{"num_hidden_layers": 14, "hidden_size": 96, "num_attention_heads": 3, "num_key_value_heads": 3, "head_dim": 32, "intermediate_size": 384, "vocab_size": 2048, "hidden_act": "tanh_gelu", "norm": "rmsnorm", "norm_place": "pre", "norm_eps": 1e-05, "positions": "rope", "rope_theta": 8290.0, "rope_fraction": 1.0, "qk_norm": false, "attn_scale": 0.177, "bias": "all", "tie_word_embeddings": false, "parallel_block": false, "init": "normal", "init_std_qkv": 0.0543, "init_std_o": 0.0, "init_std_up": 0.0543, "init_std_down": 0.0, "optimizer": "cautious_adamw", "learning_rate": 0.00188, "beta1": 0.95, "beta2": 0.99, "weight_decay": 0.059, "lr_head": 0.0246, "max_grad_norm": 2.0, "warmup_steps": 268, "schedule": "wsd", "decay_fraction": 0.629, "decay_shape": "linear", "final_lr_fraction": 0.02, "batch_tokens": 16384, "max_seq_len": 256, "doc_mask": true, "z_loss": 1e-05, "train_tokens": 132700000, "max_steps": 8100, "dataset": "wikipedia_en"}
Each number is 128 + 24 x the weight over its row's rms, rounded and kept within 0 to 255. Layers, rows and columns count from 0. Numbers have three digits each. The size before them is the row's rms in percent of the matrix's.

# layer 8 MLP up, 384x96, rms 0.115, rows 206-271, columns 48-95
099:155120167196088130128128108082113143107196105126151173118149142092144139134123116140108141108129134100128134139144097150132122101175125130135122
101:145129099114111098104143161146122152122165146137151169112100159159130140093103104161114157132127108167080103082149142133130142136147132127150147
100:152150152094157122131132113116128131135113095084136127110135106169140112120121116132107155156080148167148153141129126121142130134139144143141125
097:121162139123130138169118116177112133121147141119122168134124128109152151083151115102149092116115140151119092150115159125119135146143158134140138
091:148127136140114120125132107096124141116131124117114153131121109119135090123088121127131143154143051138058145126158074185157134126137177156152110
105:155153165122134144114126103116119116081116125097168154107124151112107142116115128125119111112134112150083110142125091116122156167124170140182174
097:131175150132152135165116093126111123109126125088123171125116079128127123097081152123163115142185153182145163162150114133120149156105146159157117
088:117112152137139107102186165105140071123103134110163147124144156132113103094129124128129153130114129142120126148133138130143141143130114152142167
099:118138136108159088145133150141092120093115110112098143094095112095137146133142071121124116100108135133131067107142122116151097128121111090139138
107:098164139151138139117122152115143105105139120123126160091106122129150149092149094102076143081114141167156135105139118165117115084110097144121176
092:104084162178127132122138156136137161141130098116178135132106131082096128124149073153125124106101137145134070104121138119099171149157085159116161
090:120112129155162120165143132133101110119097086110128168143087146082157137136122159157163114120103112094163123165161122138130120085096127123174125
099:104118136134190125115102130153140124142142121127149135110099120147122122143108132132133097134192114115100109128109144122132195126124120128163167
088:164170151102112108138170080153095126125138112100178109117135104123170130123154130128119087121111116124108106179137156174137117133143142135141106
105:145135123151164138153126143119138134085104118135139164105104165128126090089114072143110134147176125115103104090146132164080184161171115116153145
091:114172110165152097128139123133119142144123123127116179178115096116129113138095132114131113130160182146159134136131165176146151107143140109133107
104:118157134131133084136170093138114096107158127116191143123111115138112138134142122095147132100100112159146132139101146130134128115115114138128146
096:143133178144107130111125122096117122139181098115156124137078168137136129098124164100114143131180122125124169128098138106159180149150137083159153
094:120128110144115169118098116153105112135099100109132174101090127152078142129094122098120121144131137135118086131119158169118119173128129148161162
089:121107132083120115134159123150122115128148098077111141148176113142112143132143128150144155096133095125146078155163109152084124134094143118116129
104:155124127142144140141172109142130085149141102132161161138093081139099153108074160113144162159143110129172104161133134138182109129144093179119127
110:128118177136132124106131154150104094148115112126130139151105123147101133153087109055094151132110114110115122071144089128115104162138104106161137
095:130124108156089106138120129142080113104171126102105119102095123159092142124134136134145102136165076148143175178134132185136142124133136152149149
106:133079140123111134095124146119086119129147089105135149134110135101153127129128093120066097119128135123170120136164112130137126112150131159136143
105:130114131172144128096132127105129128137153110112132116142130162159133133112142149167097129111111080196151103115104092149143115119121132131165144
096:122170140132153142135122097123112111105140101129129173153163132105173141131121161131118108112111106136188169137118146109140119116117076113144152
105:104130141157131123109130084143122158161141091103146127139173130153108134152165148152106077101127116130168101109123147156159117111115152104134192
103:177136126180166140131120171140123117136092118116158134124120103135138174106111140124178128159079151133142142150120117123137132093128148147188151
111:130122173123150125154152089124156124148153123117119152127145148100139144147102093130131086104120121137163141116112152132119159136139089173163137
107:137127161123139120107144148128091083113083122112142143133124157112145095107120160125121107152119109128147125152193084145155125113112111128127139
092:090103176104142160088129110145103138150142138112120132119160102083134153156081118127114158123097136128109114121116119147135129108110173092099158
100:131161139136166153117165120102135091137104062125128074112118127090154156118126107092163169150111118122159104118153127142158123129088103160152148
095:116110163151114175141124105103152117155123137091134141090110121088111104146081115135120108141181120144154103156151139147096161107121102090148115
105:107154173182162105109135153128089119116124136120120158139096072171155144162098136110135106155145097088141130109171136141140130134151117130158140
097:176128129130089126124142121130105096128127133130134096156129094154099129156131115160118167153143139186148120139127124124156132170110131122150122
103:115122121155143114115159081157113112120112152101110137126137078122067119092109097134099149092101115138115116133118106071125131108137088126151133
099:088135138143135102113155113105104093107166123139147156142137101164129134137093098143146158118105142130147121146162091124123160140135125177117152
103:122078121164116131128124149191129162092127096127145150107144171167121138076114166146149145114122114174117132095134121097152124090139107126109145
095:151134184146115099136132141131122118127152149132120151114085133126130113114098119125118123161091124149139149115122153125186155120170112115119130
098:138177116144158165107152128144160141109131116127067138094126119162118110154120102125119147155123102138175109135136126157151106093108137141168112
099:188094160199186093117109094096144147130113137120125158136121159103119106148126105128158150135114143165107126100120082155135137160117150120133152
096:085159133123100092169092125090142167112112121117124141102110136116104123144123164115149130132104141153155078112164078176122137150154170152167128
109:099129105148171126128105150145110116091129090147100143124115124093116141101080100135109163132142118120125119089120142092098137172148103135158132
094:133111182149166148106138152155107128123154138138175096133152114155110167144128153132146100092096148158137123125112114163179159138183123136143130
104:126146148187167152105140112144111160129175075115157150163096085126116114122121131097131163076120109122135149100089123116136156093140125119124131
102:206141164143102104129130110133100129167109129123189092095149153149140096136113148116118116148121129130142140135114087149170142156133117133139132
102:174150162160094158140122100149155114145110101117156153139155126131100129127118108127127158095165141140144127086161087122100149152159126188116120
101:153125149132136139136121139132095130085143113111166143114117134098130094133153078116106133113140088165145108134099171143136141070158107109128112
099:159122135112174110161145130121091158160153099085124145154123112116091133157141147150148131112111115150145125136127121132167137113116131124167093
109:128133137183123128138135141103119090123114108130132203166139144124128105149127117162131120127139109136105073149111077143117135086127128114145146
103:165094151106211120133126108104102132072121143071122137096133089134128139136123144106170120125103154135148070111157146159127153120114108131153127
088:117106174138159107135149115142161123144149143117205138151094130121129140081152128232153141124123099107145139128124123119121112112109113155117114
094:138121190160125118104125110095128138170124172110156161087082126135140121133128134117130100152103097120111087155125106114161115082116097132102104
101:167086160150172125124168130153095113130144097109157116108154124169133133116071110113106125114131119150151131096096155123143146143109127108149140
101:078180139127132101193144155142135159101108110137088174117097118100128098066109134142124110144132124144146150104139106134117161138143106108111142
094:131082134115165104121094133143077137121135123081168166161177151104084138109132186151129150113110155129114108120151129152131144120116157117169149
097:149166162153151122109150164174117151142172132112142135146098173142098124124125106116130126085109144118111106130123115151114121134101133165126128
102:074117125138148133135097130121074149109116086095157171123135121132124151137078145183137121157117149156104113114096138121145131100156168121149146
112:114141138160123167104156103113115099134181071109125167100146138129150114132096132103181150088117083148116097109145126112125137082096093126125103
105:119114095156185126084118123091107091126116146068124136137137106160101128148118140143129135156107132151143088137107154144156148164115112138119133
097:110177145123137113116145097134105162106159105107129092127145184127128121082128124153109127121144125113184139138123126116131145083101137123143092
102:127137149141145135161116153151087099131174120118130107172114133133135129117105102166144149096132116126107077133131132140132162149148160139181115
097:132135156133094116117139109169099119131126147123123106098093106108129158173103128150095123123144146091159127100153128153088114139123153123122117
092:136129124146129091105165172108136093120132119119135152120152087115112154185134128114165132091096153123183115102123126130100176129155132110128113
106:105161120111172165119130115124102115137134120112129130101146107151143126084096113153122116078101102120118111134125120140141143121176139137099107
107:165092172125149128111175144140083142092100126122131105145196105162136119152097117146122136137108141143111082113146110180144123093093096146144135
# layer 8 MLP down (transposed), 384x96, rms 0.105, rows 206-271, columns 48-95
109:142128102148132114073130145091168141142138126109149127111094147124155124141093130095107168121128128096112123172176152135125108127144104093150144
099:121113079106113138139098105126176156143100104100095143102099109131118150104131141124078106101138105154151099160131128097137156092142100106117118
095:104118105105130110132141125128146134168115119142137107117141152141134131140146096112077152103106128125146130113159153077091126098128150127152126
090:165136146151140125091121148143156093176131112093152124168122134171082089154136155153152126126150127128147135096158149104152114099142154140148141
101:109106154115150150121111151162115173138183092106101117133159142136158126117144151132135155150117131116158103104122136134127116124104172147109120
110:145152137114121132173113128097139115074122152076129157156148127092119144112161117146124060134094119165138141151118162102138127090142108110067114
090:154111140146169110145142128107134151135096091161121159156114158126117117185151129098126134129098165108110126149122128152083140127126126156123144
097:135139084090145153131157111154121102136145092065143090100126115117147117106145124127072122101146131140093159092137140115125111129139125131086142
097:093130146130081175087193131158137119140128077138133107121119148187131094126148110115114139136163149131170142133166118119105152101138138130100158
112:167140126164100078100106085123154110095130112145156118150115131156158126144141116173134124113146072103120110134104125136116139141151116103140098
090:100099094166163145112143124112117123091104110119073155126135137131162163154099143136101135170142156140161120158123099111124080116126084148124114
090:072117119101139157113109098123129129083114120114129089142144115144122128117177136130103115126126153204153164100127152101122100087142124074130114
098:143101114131131076136081082118163156081125115157169173119151137138101117132130116133117079119155126132120111097114123131100143119163097122169125
084:168129161111119075132133152090102145098121132174140144131151129116121118152158139155126115111079123121080131147091091161113187095078134122116145
102:130117098101126072136137122136153114140124162147153148115194128157139129094136132136147120103104116120150139094123123120123136106105112122174051
089:111142118185104116156132112144098115171136164168150086133139139124141141140147120124103131085146142153163096165122129110136166091136137086119155
098:134115134102135127107141110117167093122118122159120114094100098070115163105132164066126117134136162145150133129145102139191113134087139148132119
085:122082076117094143114126133147081120133154127107089143112135083097104094153131131145143113126120124077136119132154104155116105122144078142117065
090:093151142128146133100126107134151094147136177151097146151163150091139114172141140109132149120151139110108185134123136077160127115153140097132100
089:127147162132109160102095128153104129105133155164145178149116157101144122101123146126113164103117105118187158127129162092141131110112140152090142
096:116098122102072106153125121143113104132130095148129155112145136146133132143107163135128116143161160125146120179140135134139144117114122130138172
107:133135075148166099108151150139142176113161179123150107095120159101135107133098121142124117125122110148064147138140155136094125127121121158147106
091:158130175101162124103156068102189134123118127134133145130090110113118120155164110116078121113119128120133122141057094110139156103129149144081136
100:100127116113130118083144133114133130170136145112118108112197117140132123137102116147146132156139135123144113156156121108149103117081124098105108
107:119106170134127129102118139143120144135136112121078126136116083161110120106115155146139127115140110111142132111086125151145104108179106099105154
097:120088116087126085143093110139105111143125160142154141102097160142183141103110112155134113112108092156151143096117104124165100102113139148147111
108:155146135080145117112123131101120138094163152124106156110128121114117130141113151161128142142155128139155163154106118192163131165078116080092117
103:131101146121133132160090101085163148095144138109098152133161097149106091125153146133128121151105127107106129126130097116138132148117073113131175
120:089101127145118149088119162152129105132154154137100082107124129138124114116111109150151178115132141154154126119131153153172116129159085143090126
120:144107133138112112147137163190099147131114124155151139132200152122126134164131128142127124153146156142117111142075069109152088136119164108153135
091:073116118119089107151133161123120112138087127124158121054147121134118161121108108153132132125143148145106122136131107077132104158153172118095137
100:077135113113161088100147131148115140143153095122145107156118149129143123143060116137116160122115110126122126181123158135098129137131110125108139
095:126096118129141089138115127164103137151107177129100101169148134188126157072139125110111134162117138136183127150113115083163099129149113126110136
106:168146073116151160130137126166103108072114120099135130153118126099122114105183146140108106165164114142114106151120163153118152117126150124130101
101:129123098115160142084129112142125144094159105123096136132101148120112111152091110126123140113159112129130159171103072113139130127117139110118134
100:167114165115107084124146137141129146100167160115163113143111109156136146111152133165118113133144132140144106114115125144101177112117141162125128
106:129152119121151120054110126147177119143142131112151135114155096140170153126128142099123126145144157130172140109111126154074163154159144082130149
100:115156141140121103122145111104152160074137143140167123127123136121135125108123076119123112155152062109115127113128157141144090156125131147133159
091:135138116138095124149129140150115135127110111104105121124122147117118066192155138170150119114140137124144149134107133130090109162140088137116133
101:087105105157110174136115091129097175107134158118123147133188111134101139094126145154111093075143137118115102099119136129137156137160082136137138
095:146107121121155110072174154149149150127163150158095110123124155130119141105134129145095194133121095150157129164144145122159126100128136126113123
098:126076147106120136120179142162124158183120110113110159129129114087153101134148090132149114137133116131126176115139135124117097112108129126107107
120:159146133096113107137098132121093106135131159177149145157133148131126079085070157131118125143124094109119141129144160166107134099104106131157102
086:148097117152136153099109126081151123140117125133097130139126147161145100125104130145109134085129154129137141185124146142125095128125128116133180
096:103143133143141151125177140096105139117099091173114111172109137153146109168141162116089123134108142110118117147149126191149111107166123105124088
110:119102126155086103142106135156113111133132107107139121108117118074107120203135104131108138139106079149152156145121160159131108159136104165137184
097:089145128136115143137123114107146123122077138117112150145123164167110147139126156122170112143133145166163116157141117191125150154150152149175124
094:097135105123168126158132168141119091128114177088103127117128107138096114121119121151159095103100144077158147100169137150105205132142118135129104
095:150151148123080167155147153098128153107103145104146142147130169106147113105107136104124119099087143146135122160105127167131098129147180139116145
107:127156143181147109143141143137132116115110118153153161130120104123114158186106109161134123144145210135167114126164126110143124136141158154115126
106:108104135098117138143137179136148151145127160145146105159120146128155134146106118143098103127136149100147131108148095136121136095127141123121137
083:138126101159101123156136123114072107112117154129090145147165104108119118108086131095121150138146087140126130092075130151111125177119137132148127
100:149133115146142105133103123142189163136132129129172111151145097126103149112094133092159131119134102132128155129078130151112072130125154106158113
097:103086086154150132165148087133126144119092106129140124096107113114161154128107132158143131164115113160177126142161076101109088153103140127146137
103:172115115141142098158140109081178112130158101129132118128154125151143095141130142120148105122116104172151167136096124124079110156129175114156118
098:106197114123095188160163100155123139132161125087163087120151133116147130151099095130115154148148116114101101159146091122095122148122138141096165
094:141069141083116111150136144161139149127122080151144163139124124120172141135156097149145123123141154144144100126141102165145141100121085119126146
094:154146118099145122121135101130104112139087085151148072133140193158123155123164096144130163095126192124119104137119125126134094118116144120140155
098:141118112170131208135116115155169085144149116097119112109162120132115093162107112098139140140119065136116147103147094088107150141119147067135105
104:110140135130112151088141140101133088154154166148101148160140175124121099110159155190120114153124127149162146122109145137161121151137144109131117
095:099112109129141159132163154132142126120142124141153124113174167132125152140110129113120079129117163154073119125144156122113168142116120105120149
118:152169097151168131125119119128143145099108121142106130117135122104121092176106125128158135118167091108169095181099085147101108134170127117135109
102:120134106100097121134148138138156147178115103162174140124118110148082072106126142097142126130137118056129111126132154135125156131159119106131108
092:093138076113108145144101133129138156160114138181109130084129095114134143117112152129132110119075154124146184133129126118130135142135135143119160
108:143165116075112117122127138112145109142077170126123142126143097105151165129106147147146148136167168153182128104131110122084103147119122133094145
100:163136106123121117130120134161113139117111110153131189095115152141184160173098134099117133144108135155120171074152144118127109147116128166151113